Weights of a small GPT-style language model, trained from scratch on English Wikipedia: 2 heads of 64 (1 for keys and values), 233M tokens.
Each number is 128 + 24 x the weight over its row's rms, rounded and kept within 0 to 255. Layers, rows and columns count from 0. Numbers have three digits each. The size before them is the row's rms in percent of the matrix's.

# layer 2 MLP down (transposed), 448x128, rms 0.0707, rows 303-339, columns 0-127
104:129133122114136139146106144117122124120106147067155131149085149099123112123135136117134167120114116114095100163154095110146109097101138118098113123147107133115089132122151083121114156102135122145155151122147114125167173121074140140144100111149125126129128097141093117115086098192108110155115134112135122148150127148143236155128116084112107173116130117132134091154141121130136098140126
097:152095131156131119106099124094139125136129130120126107114144139081133058101132139150155154116096081108130194127147151110165144162122108163147116155123132128099094128129144122140117084123095114112157132097116105096136120126151126115166105143111139092096112122121135140073134159119108154089104140106101101107128132134162142140135151155146150080079144096111114133169122095086119125114085
085:093139098152097158122115148119114129130115126099114129126127130073114118119136123124112173105137125094157119139157166146124142129125150098155123106116140119111164105115121116114156078125146113118184157154132169096207123149105138100152187143111169116123119183150125123129123135144102098144104150136165102111109147113141106068106114121131123132123146130136181135151162106145082136105107
103:093089145132136075168104174110152116121094163126135128134111115127109106117166121098121123103142140140111128101102152177129131113137084139156180101121102098131136150160116099137122161111125161108149128109126129116117137154121167114097156114162154128110125123157101087108087123172153129088090156187111124206145124145111176143111143116118125118159111141115123132116114103120115126124119
102:115122088146121126109143131147131113174093119183115151145133097173136118144126124094090137178131109144136127139125110101143123189130127135123105100106111140145083133114131144095159171144128133153134167108103110123145121174094144140196112146130126113148107130129126130141099112123147146143159103122163129088118153131125172182152108133097121132158112097129137113124117177088106071118150
106:117127100073150142126133170151105121133132126095151116102121144136097117144148108131104119162137107126141159127141130143111134102105107112102124124127171104110113157079151151104129110174115119140108191155087129130144125153111138112133109094105149067159139124115088108098140102127142141144124157134114131133186162133122057152156134156140088085149142124092102084090125113147133150121116
098:140110102106127170126109165111103167113134142059128146148130147113124147116152108149081156130148127128116131121112086118132113102115114097109117136149131147185141138178086083124142129142100116068127128137122183115159145126131146091122130158117152116131127147115105155132055097130138107145126159122146128113110141121126196133110156143107137148128136155164100147109115153111086128119092
095:108140116134129149147157143134154139157131134143120144119119107132153116153115133134167112134115143106113151160163162126136119104143144152079115174133015129136130132098112132181117193122106131115154132137128115099115120100143130153116141121158122153167136130112130127098104129134112134143108166127122130121111143108145199106161114078134096121132125107132122096175120113119095117128073
109:108151117118127148133147135118141116134146106193097156128114125138142130128130122095108146109122123106126135130149138116136133136118122109096132164156000104127114119126127124116120053132114129097174143159131102118105107112144116126127117128133145104121143144130141113134089114141108109147125111103159124139131116127133089125154112124129119106132128115122117128140106158148131111157114
098:104145092173111131143109109157145175094122099120110068133086133146138136136132120139117130130094123135150120117154074097142120121117155117157074108122075144101153070138177136180146094140123137131171115086149131131150153130161088102143131124117128148132119098118122178122131126117101161139168142132134126123113096154119161150097117132123158106110132088105103121118124167107132134164123
097:181110141102166127098091164161153139135116100171127124109132148154167137098163125140098085187115118127139154137095127127152123139181170167109125171123189131120129121114139103157117139096138148151142162101142116145135109138138127109142096184147149114150134099128155129131137152073121119138129133110137118088125162130115143184147131130110139157104130084111133136129078143121130132125133
098:124087135139148106099127160084115079139123153151129130102100105115127132151160140131118139146128181133147118140120128126130145148149123121104113067130091123092120153118142163135105094168138126167104150133138104158145108155100116128105133133110158079157147088086097146123152071115160115132094119144121165115147112113114131137144150148162134145137114144056140101109147117168078121120161
098:145150127118123118114147112123115185113107125156124142142162116084097090140123119168160132141131119134137138175118120124152089145133136110127127106111160137140135152092165076136108118119156123091119101132131136146112162175155129137155134128088157131141171137170195113140103123170109138113134152096145114145115157129128109166169129122128102119093122122124154156152149141214102152114145
098:129158128137101118080124107139152132142111138124134121126094159119128167122136121089101157076143117161087178157110134145146179118153138121188113110127103136074135133109090138146158127141095108118132139115109126110147123092145102174123141111138132157136155108120131150109121125151115107122130109110155145156141120163129120143150081146121169092146104168113137064122115100074120141077142
099:116125112103167141082099111109160101137171123152158124112083128135126137131128145129126086131124130137125190109118115131127100090160118159140156088154117146098116115143096132120145078119116098131133098110068164103131144143146109113121107081085153096130135084139092109168127164129124135094164138149111173143112110105139129135123125124134151095123143145154103128151104165092158132144078
100:133117119141131082141086114066144160111167135150055153146130113173113112120124120130132142142122154122150147134113147117138128144124118128148117139118154158147107150126096110100170119165101131143144107135125077097141170145126144129136164118150090104126156136133164139144070149114112123115135174164154120175113106156153130120127114090154126085149126090138133121153111118118164108191129
100:128113138166094135118127151111158151144126145122091147133119146122126149132063140086173147131140108114122114121136098130128121149127118126176104109105100125109151163141161128118102213147145120158101136126112131123123072120130107133125142134090135108161083146146105087139123118117120137118191165150107128074105137104101168162125106152127157167133111071129104105128125128140116114109144
102:110113163087096099112124182106118139135135109138159137134160109073126116114126138119086134118122130153145148143124132093120138154109143138080167118117179102142118116093091125096133136113102111160129086171096123097122148147115121120159145135104097099129127158138118128163103156187142113118089140132148182090112127108164112096133107125125108164144139116135150137125093126180158145165144
102:110112141126120133162158130083124164170121122161117121130149090140164154123166101096128145097076102144126135117131126098174123128135126169108128127148142133175084136143169130146149124173160113128130139163128116077102141132124155144153142138133096113139150190129157123147123109133127097182118129077164105124092133121133130139109134176100072089102113123091116138112134103136107129123131
100:163145144111163099093105127155155125157163154145133118104095092176121081144103170107121144097110141100130153157111128095167113083131128137151139129170164132093109130138174108146113130162134152140095096112140141097107102119150132104102137133129119124111180123155114139132115085149084134146141141079168124133118111133150145134120163089106136090121094088095145163140102134125117116139138
106:085087101128153130161109170129154149108148159087116141093117128142133127161116143109098110173135132121149103110086137097105098113135153111097113131139187151128116118150094169106078168114108125154118134144117136123131123091131116165162084127107087123131146138135154125179128110134112184119114086121145151137120169096123070152124119137133123145138121109114147072155132137104147129123118
106:098131135113158118099116151129126127119116098089085113106140132159139091101074152142134121166105100163117127135154141102099137143167152127131140154148183111102147125122121173122106171152133166055125124100130108121103128107167168116176131127115121137141148140126112162137110119132111110128118120113160162143095115155172153132164081115141159160128120098157118119111112154135182119138108
098:158139118145131101123144148109107121131127135169127133101119105111143128136134143104135144101104127124115141125125101129119145131129137138126133108107000096153101108113172126105131114121113116110132151127131126144120142126130108119169132138162103140150141125145130113094137145135124108138137110111119097090122126120119243108155138115132130120137140128122146137134151157114124127122158
104:110146184095082108123142170128148128073176113100137100105125169120164171142130125143125168120128136096075130133146121126111099147101128088158112135122131152099123123163125113145097089142132094150122096115151127128154115132113101164114118146140145157123120143115171104141062122159082131095147144110096118136113138131137099145144129133100126113145153148141073126145128129127121128065111
101:135129132156133159130161129072152111122094112124118097146142105104128093142133175101127138129131098171143103113144145163132163119139142081152125094130163124131120156090070176093114131124141089130112145113166143150187113126125100164168098135093161107135114159142142103143178121145155156119093120117096182112143138102125131144116125108133140122105142127112157121105131123144133119086164
104:138115084095116149124182121141121077118125128158085154121129166096130153155150134147098111168089101097122096110137101137170107139142109174136110101153126121128118144090124136150156100154127104146100148138140142119120070149134134144136123144131148158096095131116168117106078146130136121105164110107116105114128125140159117147154142105095168109156139155161109125132152146151112133071079
099:168139133174110118118105133160130144114127164155139113138112127142140123094119098127132141140119100143120085097087147127093175118100137092098119116133153136131150129150133124120162187126172107132128117140130183106182137155135101094124158135110117176098124144144079098095083103162107112148120156155152119164130149153132155152121126137115105107132182133089167120161104125114102127142129
097:106151132140108162095161096142125110145132131157155125109121139120174109094121142137101140135076109139120127131129144113133141140140135144143181125133076098129149118151104120184161100125118138144124128083125106133151118105161130132108129148109106135152130100134166151082112190116121127134101101105129153108113102153183064097153128098100157099150138158119124155108086132170149130146090
102:133125096158171057114136109136110167104088136141111159112174134135118082144083125094112121125102144127110138105130098155145133098131164144148128140118083125136148115098099140178142020121088123113171139144112124117164152113129161097107132105145128157124088125135145126143117139118122104129145120110088128132108151149120161129095131139135139141136111140120156136122122143089115108149119
104:185147118140126110162096096170112089135120117165095117140128140130116137121084118133141178122119121119150137172146149138175117124134097139064176095136161121097117129118131112121125048137122130123127114151125090094179145159123120133098176118151128141097113113132119160125104114151129154142097136127137109101097124161135181129140112121136107144082107147109118132121118121112105118171138
104:153140095157127176155123134093104127165103107093120103116125156081140118105191110112137169097113146093161161154136133142153098148129100156118142114107157112134103115125188128114131085116091113109143124147130146104151130163075107112145155118131136163157123137135130124116089091116132098090128119133149126125135136112117167133132147151088116113143177115142124159084128143132113063119122
100:125132138117137099084122133107157148152121131112098122108137068100129154144155115149120127092121122175138155080131087153114158086122146145153139088151129132134102139123113093115113202164144116185098131132124160146141108157125145098102144156105145108119124073133167119133148106179130152148133158169117122151128096151096108122155105126117161159127163153117142120109138088111127122124134
098:130162151135133122114134124086133150167103159099120131111161097079126122144127140126107131110104102127111104120110128119122121123161144151176135133160205147182108132093149148090112173085112116164131112180100122130158100149115096141165116143116115084133135132093116097135143096078159122105087131144136139103165116096145108118158159139133112122149134097109170131122165134139120118139126
100:137116143086117142131135141094093121122101101129149104104143109126136131122119143125127120115117123124119129092117148114114125105165144126146076118109183100183134126121174124112135186101152127146080114115120062117121138125114130137155104142117111145140111114159122120128164104130153127117106131118159133123211143147142106136117113104104106078138140174063116112128093095098171128089130
105:143126120140130127125095138109163153130110143131092113112156107164106113118126128082165115121136164152183134093107090121152130126127109136156114119098122096169134192114106167127112135169108100133133165141155131185101126139154165152149153105152136147129141138112132127119171135081135184126106103163159149122156130129162083127123119138117120092135112133112142117078122176165146135106130
093:105145106097109130125113122149110142150124179085106105131138078100081128128127116121156123113123104123133141176127087111156110094105151087097111088104120110113104119137110113096116175164123113180123119121157151166137153163110095159162114118122133104114148170148116131139136145143137134127167173108169113105111156144090153112155121137136107161118119158100195141145159123133107138114130
094:091081143092147122145137123118113130140107123105130171119113153156119134101127134109131107125133104160091133121098146135153152080148143132128182142122228137085168100114166129146128194165100128131157131124120145156127136097142136160101164135115115117135168143124112150118098138121135149132134149126128152131115157108133103127105133118146072107110126111112117115105097160117113128190129
# layer 2 MLP gate, 448x128, rms 0.079, rows 304-339, columns 0-127
098:100131147114146136090112151166098141106158133134124074135132149126167111148180123177130132134129100133076106166103102084168144124101086142131138153139125124090128100157081139119132103131098153113089119120131143102112149120135109192131076122105157149091108097128138158101143112121132118113106122125123117145173089159126150131139139130114172163135112103115114107158099119113099106121101
090:107090154108154150115139129139107141107112134113141083131104107155156147178118171163135123125219148113132134118168110092111107156167137149151114170123127077122124115084158117161108113099118133137090117147132124128127126129118110099156120158104111141146138134123163126095137145114119152074140109111107095139118129145125088157153133142134148083154110106114155095121098138125086131170110
100:137159083171117124091086149120126122178126147092151150102090127136110117161134153124127127143108134132070132139125117129146128096107117155108111155100154149110129074152089147099108142143138119134138119137113138141094114122122115175118123140192148135128120122129081114106125140136122091095143109126113100067150141151078109142106147127099104111099165128164141181132149096083129109138129
108:130116111129107168101157141132120096127146114148161130123087202138114111146148098038128138157142093186127119165067150138080103158120139145119129124110133161093112116150131103115118140093133098079147139131156137095129120143141134103115107141127152097128106127103115101128123114130101145100168141121125155102136138121096132149123134117116181131128146087161141120132139152134128122116167
093:144115102124158150121163138156142134104053139107152094118093141133142143114154135128134151128136103120108105163152096139117124131124143134142125127121151114084100160091105121107153114118158128109145132161128120123177166116127178195181168128146143155109170150098117149121139144109155141152162110130115118158120107114127151103185086146137151181125143134127159138141143128113141134169158
102:095059131114127082069136161121094085133158108125138080132098108163170132145133145133093093109115128086133128089108112104186150119168101138109109144126134132124127173129130102141118126075144126129140124138141129146126136112164144154116117090154171115111158157091087128130101135165095111130121131114136129108121100113111131126134135102146152144127124108118136123148189114115148145153165
090:125131153174113158159143142128125151120103087146168107111106115133129119134117118140168136109165093121134139165169147118115145104148083128167140115092105136172138114123144117107146131168126125121142127132150133178117128165190115140135157163158169107172133098111134177126132150131127147134147115097154121104143123105135122133199089161131107135084104128137121147153084126123124107078136
112:126119142160151153129140073091157101169121146162132129092085113164140118118122154114097131127144100080126104139167107142133097105135103158096177131098097139111085105131094083143165106120108116123183108136138123101102111148121139125120142152158145104117103136129120117144095151133117152151147121130133137084153086146115141127141153139128082114100150096161140131135087116172094101095134
094:134094125110148132081102135115157122123120123109125165134127137138128157116157084135124157103145152169114152138129166117126138144152102127146188113095135130120068131149135109173109124081114162151099147116093143129141157138145124160121134145103144116065116097149126134151141092183132132112131123146134106152094152134088158116139155128143149154132141165181116120133117109094174083167128
095:098149126103102117120112126136183141135157132125158116111069130156135127131106167143147151136114100122160136133130159147143136161116094122161145113111115121110150091084149134121153137156135106110083155163098112114124138118124183172130110128149109119132127149119146148160134162080138157079114104138103150118130162125072136141080133110121097152076104115122174152104144118098132151174131
091:122129090127150169122145125132115107145074098135166156128120070108118100125149089128104145141138075128107148140137099115099135168111107127174161125134109105131139154131154100113104136119097106120123114118118143111097102143137172084112098125106144163096131158151145131097122125110084145167132157119184106116138154155097122130137114127100145081114122131087133127128083102071149148100134
100:169145110126118147145130139150138106133116138149142088143119134133125138127152116149139136128120104134112129134121104093154119134090129145132112127134170098104099144156118165113177151154147168106081151169114170126131127110082123132086140136129124092095127128123124137147139099128112089122140123166171121168148082113141120070164134143107138167148150099128171132132112125078051134082150
099:098103135107157150107127157167134087155114116126162126183120083102096105084160129155169090114147140129163113109111108166143141162097176115088159153121124134127162134124110105153131141138175120103133149120092122153122121138121119133167106153167113119148124093131101097065148116146137119141128166121133125112137099089103131136112087137145092143154108112145111142133148180129108117121102
088:152149181127084077145125138137132153118129114157128100155134146126125157127141146160131128127108142162161152150163110142151127156136134079106132103154134101118125161120143109129088117118130150157083164162096174162120130154150158077137126148129125145122122172067133106170091114131130118151117117171139128111108132117127113116130135117088156107099140161092099130166136158126174110171119
100:102158132168169158145090101133116191150103150095181124121141114136115174124152130159108146096121061143111165128108111173139092144148131102161142140139161109143116146120130151181123149114116124130138112113156139146134122153126134139110121119106142113134115104129070130171116111125129093106126137099112109139123123144135136081148162152131082082147139126152110146103161140175118120102153
102:105139151113135052133123124153109103110107084133128121149089118113065166142141117153111102129117130113124119162114058163132126119094176129122135092137135116130156156146115157128150125142137129106138124121096132121133157109136134120173156135162133141130151129099154098123121085138123128078113086149151174110099108123116151145080096136125117145142160150157182123141123106151126121137078
109:161156114121109117130177154130178169116119156122115146142103126165093138105118172104110127111122121102154167138130168145134159081118108126124127106134156127131127108140089103115132144144105110115145070103096119140157091076183115135156123112121173130125136090113144126102144098144127118115112126155134159131136134064158131120110119162137107130110145123103134135150096086156076093141100
102:106160120137130097111095153165106129101107168166149123146088137110125137119170116140096138086116117162172125119094140120136153108116110144119089157130109151124140077133143134135149119171133144076145162107109156113160153131095091157131155131119116115129130116127091142165124166184128104179111141143090125137136095133071112111144141130108138097091088157114082130117116126110127123121103
093:128128112122087151169104147147147182130134166150156140157138130111108121164118125138170143134119100137166122084117115091162127092115107101136133134151122152162140151105135135174120119124140157118078140133126115124117115136137105134135127145119128124143156130101165106178074127182129135149105124120097125162087090094090141105153100149103172127187091110104105145103153137142120099150139
114:152094085151126121109118149104113141119126135130147142129124103154143097142122141103152142148119128145107160138107135110108135113148092146144119130124116108069150079074109143125181152133110155146124118114175121074124147169113130145147163162097159113174170145156117101139123141155100093135121122138134122159161096083104182125142144132164095133093153120103140135127123097125114107171164
102:102158172087140161162139156148132137097127145114114105108139099083125124112136122141183131094098117138109137130124136151144141155144105105143110158061145132122134148113154112089124101171136158137133146114116152135120126139094180128197129094073124123112111152106109154146124117165137169142079130134129111120130087142136145159146095130092124136118126126154100147150122127132115079105089
110:097125108109159144127146065096109134194122112161138129123108136188124082092128130127076106133111106140114148148121139150073116147119136160085139146149110117122120128170162098140135121099117103111133124125098106144121131148128123088096105135136152071145162115120084121118111104147110128142147143113135088110154106085123147093145136104116108136081112138160123122174080128140128125118123
108:111097125157113106100095108161130111106079106121100119127090135126122098109160142119162112081126150086104160127133112096106149099109068104134135119117142144096112101161079133125130144116109178137131168118117170085156094090134158114160141141135132104103151120146114146128102124159164117096134143135098080134135142114157122155124136072126155150090134101125099092129160140131136114117114
089:138131136146130113159115094130131106100104150117159153187117058074100107127171143147159137174091111107103128144090101122166117115117105117099174125154105168128129123120109145097130131154107131158144135096146107113151102132127125120119134105132137132133117122133147121126126085113118113157156157152130136130140083132121144091124148092112128115086215132126142090143116119117102118096089
106:166136141106139142152179128145120085100113096137162146112102165138118139141124149098141111155122126114095149106109098116137146169131148148118178124092165150087105133066135119112129126138133135109141169095136144109165089161134136115126136085106144159073096152106126158121090120155140134137159106127129151154148121142154122148137088106091089148090110116138136109136135094102146148126078
096:137144156097132133139133096140175157097108120113143112110134118095081124153139098151125156168176161092133138167142142119092138132109094166134160114134116117117150131118138113132138142142134127080129109117103084166142047153086129147122156116123104161128126118138112089141137081059138116137112109115097136110131142126097131121122117119103164105143126108114127108085123095134110104119076
094:160107095136109149150097108087126087130181114157115186058120122123117118157129105098166134075112092137182106124094131161110126146115112173105142142129117139138105126120109145125094095083126104147154144120104126123128104158147109098124139113110113098121141152131137078127173182125109145146103127140118102121102102107111121127120161139134131120151130119135093140139119110169109122078129
105:128155085106124161167105109158115120099121089145158129127131121158118111119111130090133123097092121112132132132081133145090132116122150113110104120164132193109145099136147088109138125095157097149089130142143169133173109131120087152141105144161168116115090124178128085131145093095106129111142135101107115149129112129113146148111160128110157165105144135095127110131120096142128067170128
106:144149110130164135141095122104141152107104142107105173166147134149135149116167137074132148112132082159115124120089111161090116154102095150132114155084131131114129142135141136135127093113175122097115129152158121161155098135115124109165107098176125154145152144146114135105148120115147108096130154131120100147106152065125115154115091169153156147110126176085155131123140118093110119083129
103:133127134164125118117090115174109154168100153153112138118111059114145128201127107113123137139122131114080169165142115085128094120120182135125124138165128137139154142139182136119143152135096096082131111137098137126078145108113127138131114126154140154117143148083135137101140160116118155150104163106158124129142127118135149172097093101131110105130120144122163130124119102116128118150183
094:106127146128107161140109142114137126154116181103158116162137129124098120102077127115097117092134094148156130109102120158129098215142103103133084149175138129143137126095166139129138136134156170120103093120153131125114155115122114183157115084105151154127147132129152131127151149114141137176140156114074115096149125127108106108129113132164142141095148158113101166151125102134157136141125
101:107104123119111143085086144149156073131172123125168142152068125135146160172148175133090155128139142108167134119155137109148118157143155144123133120162119174098107152165126125160163126159109121117132140104160147143144147119133154120141117150149166148130126160133165184132127124103098097158098089106101160139085114104118157144153101134144137123085100124118115114121115120166115133129140
104:113107110132143120099152133105133082135118101111107132127132121100141080118160118126180184092126115169121122156154117136114166159116117167157158142153149115151088153152125128143143126123160099165155087162109147157135108086118149142121133112165140058165134125108132145143119137127121100129134156142137109089116133095134088122159089099114110148076127149139100154147100128129104092106110
102:100081106115080114150162094181120097175121177114085116146123146139110147095138073154135110149102135124118158148112101138117156152106083120103125111110140092112139132117132118126121132104121143152105198158120108137139133147095144120111116108125111088177142087093094139114093122126145125136120148128098085138146117129145149141177125121112137160136130144124106165132100144155108086131132
088:075152130101135107138135101136158114106133168094159104151127133119116174137162091127133144115175120134165169163094123088152113209115113123116132134135126066151163148145114143120137158162130152100117117139133167114126118135087101113164134142126103129148111124111128091142127096118160140179151157130133127156126101141124113125144167121126085124146127135156131144146134154127100146079160
098:133131119116164150180149096163118136144119133102154142091143151140083134141131131143130174131113107155110138141130121116135153121142157122103174118103151082152145130154143122144117153160119127164097115121159151130124151152142139126136110086122140107110144122125113189181145092146106119138106156117119107148135133149125084118148141193108097126118091124073140119091082159153185145155131
# layer 2 MLP up, 448x128, rms 0.0753, rows 304-339, columns 0-127
095:130102157106169123139113145154110213133156136121084122126148157106080090124141134122117163129137100135111164190132102145152115133130102160126123129129127090151129082119146133127112126140148135133135157126156156120103114158117142166138148175090152160080126125106108156113120129111097152154114146126122144115160133168153124170120129138070142136141113139145112149114112139087111141169090
093:108086131124161108115117104123110122130106155137117088146125107146122126158086186100117150168146154119123143166145120155105154120125123144152148142136121091079087160144126101109128102110078115128082120149131100151083141113166113107110123142120126112180134073110111162113131114134098125132143116133166128174090109130134151099183121139150158111143125111133146107117101130103108167169160
101:156104175117157109135184128113135144143126043133141126121113117128110129102135139142141144169129135113157102114153140163148129123132118116130146077133125131109117136142098115145134109117137119144143131129147112172144157130170124084069114136121120104117119167132133172138138086153109154116115106130134137124154121095137151165138107072137138141157155082104146115149156101126194106077102
107:117114107118132110128147149157115098113099088133108115136154106129149128105137133103093114140113139090121138127099093112103076173122154104134140088088123169123125128144148099107143150124110103130109113138127122109123131121106114092153124133143120112157084125097069146140089177133144091143180104171174168101154149113119154159114089151153157102143158148128153107173132128113160154122156
104:127121134130092137137119144182122154114149132136155135120119114106124118155133100115105122140067107133100130145141138128127113116111123167104166090140141124118098084105105172122097127163085146135086150148118154096163151116134159106138134089071113095169129113153137095111112174127084120114091136133127122152132144125134124163117176129147144163155134119109078137139134084120162164113176
101:168088135147168107097149116123152087194166135159094085141145111164110077130108130105133124128157125120125147068128153163111105159139132151149104134116115134141136115172116107155136096133134128161091128100129087109092096122157113117105127133124166162139119140094124127142121155139148143128157202116122138165134148116153129137133114094110092101104125130126134118160163091131144133121136
095:122120160101158105113108125116127039094122107139117149130109130126115154172125115096111129104133153122131141122162123169165117166100108091118149144129117108110153119153138116102139132128129135116118135135163148180132108140075098143143114088178152128121183115129156138112154134117097088141137138103099151073106108134127147102125134080154146127152139165146129117151114120184142107148100
117:117146090104140156117120120104161071159154127154109187158105093131128100152098130119114126087119109147127088123114156098107124103123109129129151140128107134129092081115120105106146111132126151125184088180114137092149102108139135109117108076123117118169129105106154133141091168088066139136132170099123111125137127116125119117139150164138127095130123114155145134165138147172141114142104
096:087113129093129111129120130131156151133148098118142145199180154148124100098144117149152106143143157124102164117120102162176142097121166139113129100110107142134115130160167121150135150109133126098097085150170127098109156180123136123082133118141158089142127096142131128175111147147155099158142146134151142128117137116128150124124120117112120176115173132170126162098186128136145108113127
096:114117115112120111146113116148085156093151136114140149106149104164077152141149144122137118146109116130188136114135157105171147132166134091074111121122120118156155128157146115135057125180114127131145117150102142138144105108116100122140164112143173092135098124135166137138124158160172140157126121138109133128122091143119123131149161156183106104120124152142135151098102171104103106139168
098:132101114103088141084097105121115107130078101167142122150142152092130135145121140135111104107110127142111117126112142115141124135141117132070123117141103138109119166134146164133104136142138135148128087104117118108114151133123128108084074108148153143123121083110108155132126115161115134076164147162096056113146141153167161149103121159181138105103137139157126168146129105151168158093111
095:117146127150134075100114124117140131110074128077137154135085185123113121106146170146135140145161117129128091184131140140077173163134067139120122171120083112150119112163155123125108142120130124144090094122133123118125167151101128095125158140175138114121140120111135166159122120133103140138124144118113117110115128095184104126092128115098140130134094124150115125134086119169142122103110
099:144114136128142099129135169107145123095120121116156126122139152177138149089162172121116106151150131138143144100133136116108088124120104146102171153096105108155129106119131107142126161154145126137147122099173153149112148162109135104175131210142094087109163127123095111091122082102094095151087154108110148109102120122085139145122149113127096109129131186131127122108154142124118151115110
092:124137122111089113155101123144087097144153150147118152119122132108124086160094107134153166122095089128102158167091112129125098066158169131107109117101114165105112118113127132124079132142146126130140121125110134153169128108161140133119126093117135126111112147133133086165157147136112099121122138165114134117097147180120119094084129166119142131097156152132164127175126142183176102138149
098:125116103104118111153128144132124125137124146156157121180174082117092119135140138165100112126175144179107129131148104146103129131142117146136159170133137112111169122125129159111099121131096134146119174117162140179167100108151108101127135144120106110153115127100114167136135146125140114136139159131180143112168110083138129102108081107100159133107150079128138106171163134169140086108109
099:150130115122134143094157092146131125142132162144156114140142115135105105126141121141108084122176124112157120124126124101148128146133095156123106139146111116160083122169118109147106128121114127129107084142144110169153070151112129078107104092149127139112117095116152128139157140164102107100126161169077144100134107097140133129105124090091123126097084169133178068116109151079119140119147
099:096122120131126095113168144100132139121115092110152127101140091090133152154161120170122113150129132171160140124129140061119107118105124106141130126127156127165099142170122163075094130117102148137183109155117118095121183137139131138124113142104126157052103140126119148149106085124118129139143145100117119171101139115109130094097139130135157148143116174177139125134153145141141153102123
099:126130108110173095150092149120126148091082126103101122117089094098115108166150133112148104155113141116123135167134142119121105135146150165135086157122114109098145139135129132096145140105100115152143156135157141123160152123129067135164143154149130123096125116103082146125133101185128154107107142141147110118131182142182119089102101127105152121142123187119086111145131116151149167153134
098:129156121083102135141133137096171125149115113105124128120111178119155137113153084093120122109119099081121147127162117103143121146095117130113132145104140104138176137151118128155122124125124068166125086095091118118131151141094098119097129099121113138101131127159123105129136189161118137154150158159154131104114156117104160154124111163120142112123114129131155113168103085166145176127188
105:111123139117145166110128166174108139121100154142138158169159133123093134111102094129140110136132158116135123150144150079140158105139141101086107116096142154118178143072111165101150127134162147140144137164157152096134136121159134144129150166148088091072105136144098154170119118107127154153127114127149150101134161107105111167163130104134130179097133168107122124138158128155125125127158
100:089169086103151143148126144136151119123167093136104142132120103180102117132111158150120121153121088157103102144176170152102114124152143156121131162142113156105126105145138140143163098147135156097115164138102119129140166152102154165149069138119128096081129139114135098138123150144127109118098106099126139170156093106139160108129106148131113143079090109121135132093119128126139124179165
099:118113132136119109106129130101082140164198133125119122155146111132158131116120139157103153133137148094127124139110143151130069161114095110117130126118079117082175155132164165151139138141139136087163118128095126099134055130131146147134096086082132117134127133135123077118093141110137098138136149138120134117109103133100207115103125124119110143124171167155117117148139121144125132147114
105:150104131143165119186075120084131110153104112144170139094136167141149139104130120112164102128140110154099100150145125129146120125152094110145116147091117101160157129175115100106127119087125095107122164128132108143123090147120114121112135141157112069100151140125132092143113138128113107121143135110115141160121135160149136128146106116172063191128104151129140137115154173114126101094108
097:127088132101142106117127094176122161104119112115112121093143154060094148163125112119152139115132133113145145126147093105129148124150132139135120141095127142127137127151131127104133141155162137105090100119085138125171203119109105141123160104132136081142140150146108157127159142128149131144120132146137107111160130111161105158141130127076172156164118149160141102189111098119138092162091
104:110090190127118123124170125139143150103061072099088129118119137102115121104147098084139127115149139109106148121167140113131139116134122126125138146095136111146150123120137116102128142106070152128077125124173135159137125118115185143139116128154111144098079130116155149149059116106097162101105187105158106140134111118118145149109088140138114100135131122130119122113101104137138141137116
100:090160130111115118159132108101158115119162141135142171138079109101161102136132145148136092141114091164082129134145151113129155159092155123126173131111112118173137110160110117081158149149116171096108085138121143124146132147159070085165127124109139160080142110101113110110129106126097146168129106147136137144140148167112125089110108146113114101136142142128120090112097169117143124139139
098:099131099144123103122125101128155133149165137141150161160089135119163099120126138134111153152110109133119146110134155117104125153105153126114139149124130103142149132170144111125181157138080115112134121130110112147114111148179103123139162157119086129150114124125125090115149180159153096157055163105146140147151112156167085099185142120088122115192117127127139120107127161141121145140113
097:082166141154101106103123114134099147150114137148104172135113150142126097094113127094069100122108149159085112147157139142127123098149138148139133134121131131097172117098121154139128096155106120181134167173114163162117126171086124094161119090149160159122131124146111131181138109112136139161109120127104134088120123129112137138115151085099134150129112095113159139120145117077164119145109
102:121119106109122127110119134112141187112115143125084128150128119126132141118139183159161174148125175133171109178122160112136174166122115155135142120125092122129118114137160083161135104105152110115148146118116128112113102151144098163146176136157159113123152115117112124120147142135119160165116155116127140158108098133144131146169107173160138166109124176099119114098179118104119143116181
102:099127129084152088100156153114132122059140131141161123134146129146102115167152132102144140120161131103156151123129120120106149106107124085147109153152110092113132130098145121124128110162144104140137132128156116132090140133158178118124151115136128139139152115107108220117121159165115132132136120093161141101113088152178119165134077142138118149099090099089167146140122149125123142125145
098:127127119067151081157121139100135139128120120159088115115172143117166157142162103093123143119107140139129122142107132169110097096105126102160120129100153160122129141163116117140167115083077079144120154167103147127088105096138135137090101137088130134126123120155137119125137125138101169103105120110194116158128118119082154119168132159150132143156086122130111128127157152097115146133117
098:115107158131197118116139150113110148150132132112136080167166118164148097158097142151107131169137151148089098152163131135095144114172119106154183168128145089117119141104152141125124131118094095149157146106118054097091121118167118152121097133122137150111138129109126111097117121155167171093140149096161148163121131154149115133147147155149115122134145096110128120129140123119134125133143
103:134183128127118164166128087131102123139111125107131099151134122113131136167135116120145108133128126122153136135113093091157123087152132103080053078099135138122143128131138144097123133133124119135114112180125103121098136134106128090187156116071098134106128117140104136124152144127124094115164154084138112177106152118077105135119157150125129093119101138122121092118127090086137095137141
097:154137125127098168114071121124132114090112164112153111107145096091118171110125133131138163123168162138126156142119148091184158095110152134155128118080150130172118151133135160127134142152133110161140110132151173147138147126154148158133125107113131145091109169083119134166143102134162152119146106126155133136098148135111101111135115109114137135181142103116166156081157150124179139145120
093:144175127164142115131089085139124174125081136127140110156168151133120138123158135130149161173145116123127106137114133097122157173120156160127114130119117134117138152122189094099156120115130154068111113136103105125169126151120146080145166132127138171151163110091128102112147123120144137144113140132123115160159117141179123088142135168096133136102094138115143129096124108141142154079092
103:147138084147126130136132132111145111145137125139115108127106130104139117129153186121097140131138165107202161136154106135092133149114134120125100148102102184105130194125119125155099101107139114104150139117152122101127117178144119181102091173133150094148126116140108129115089131127133138109168143151162151139141092128101141100088144104162147172119131178143164145132133144159123122100139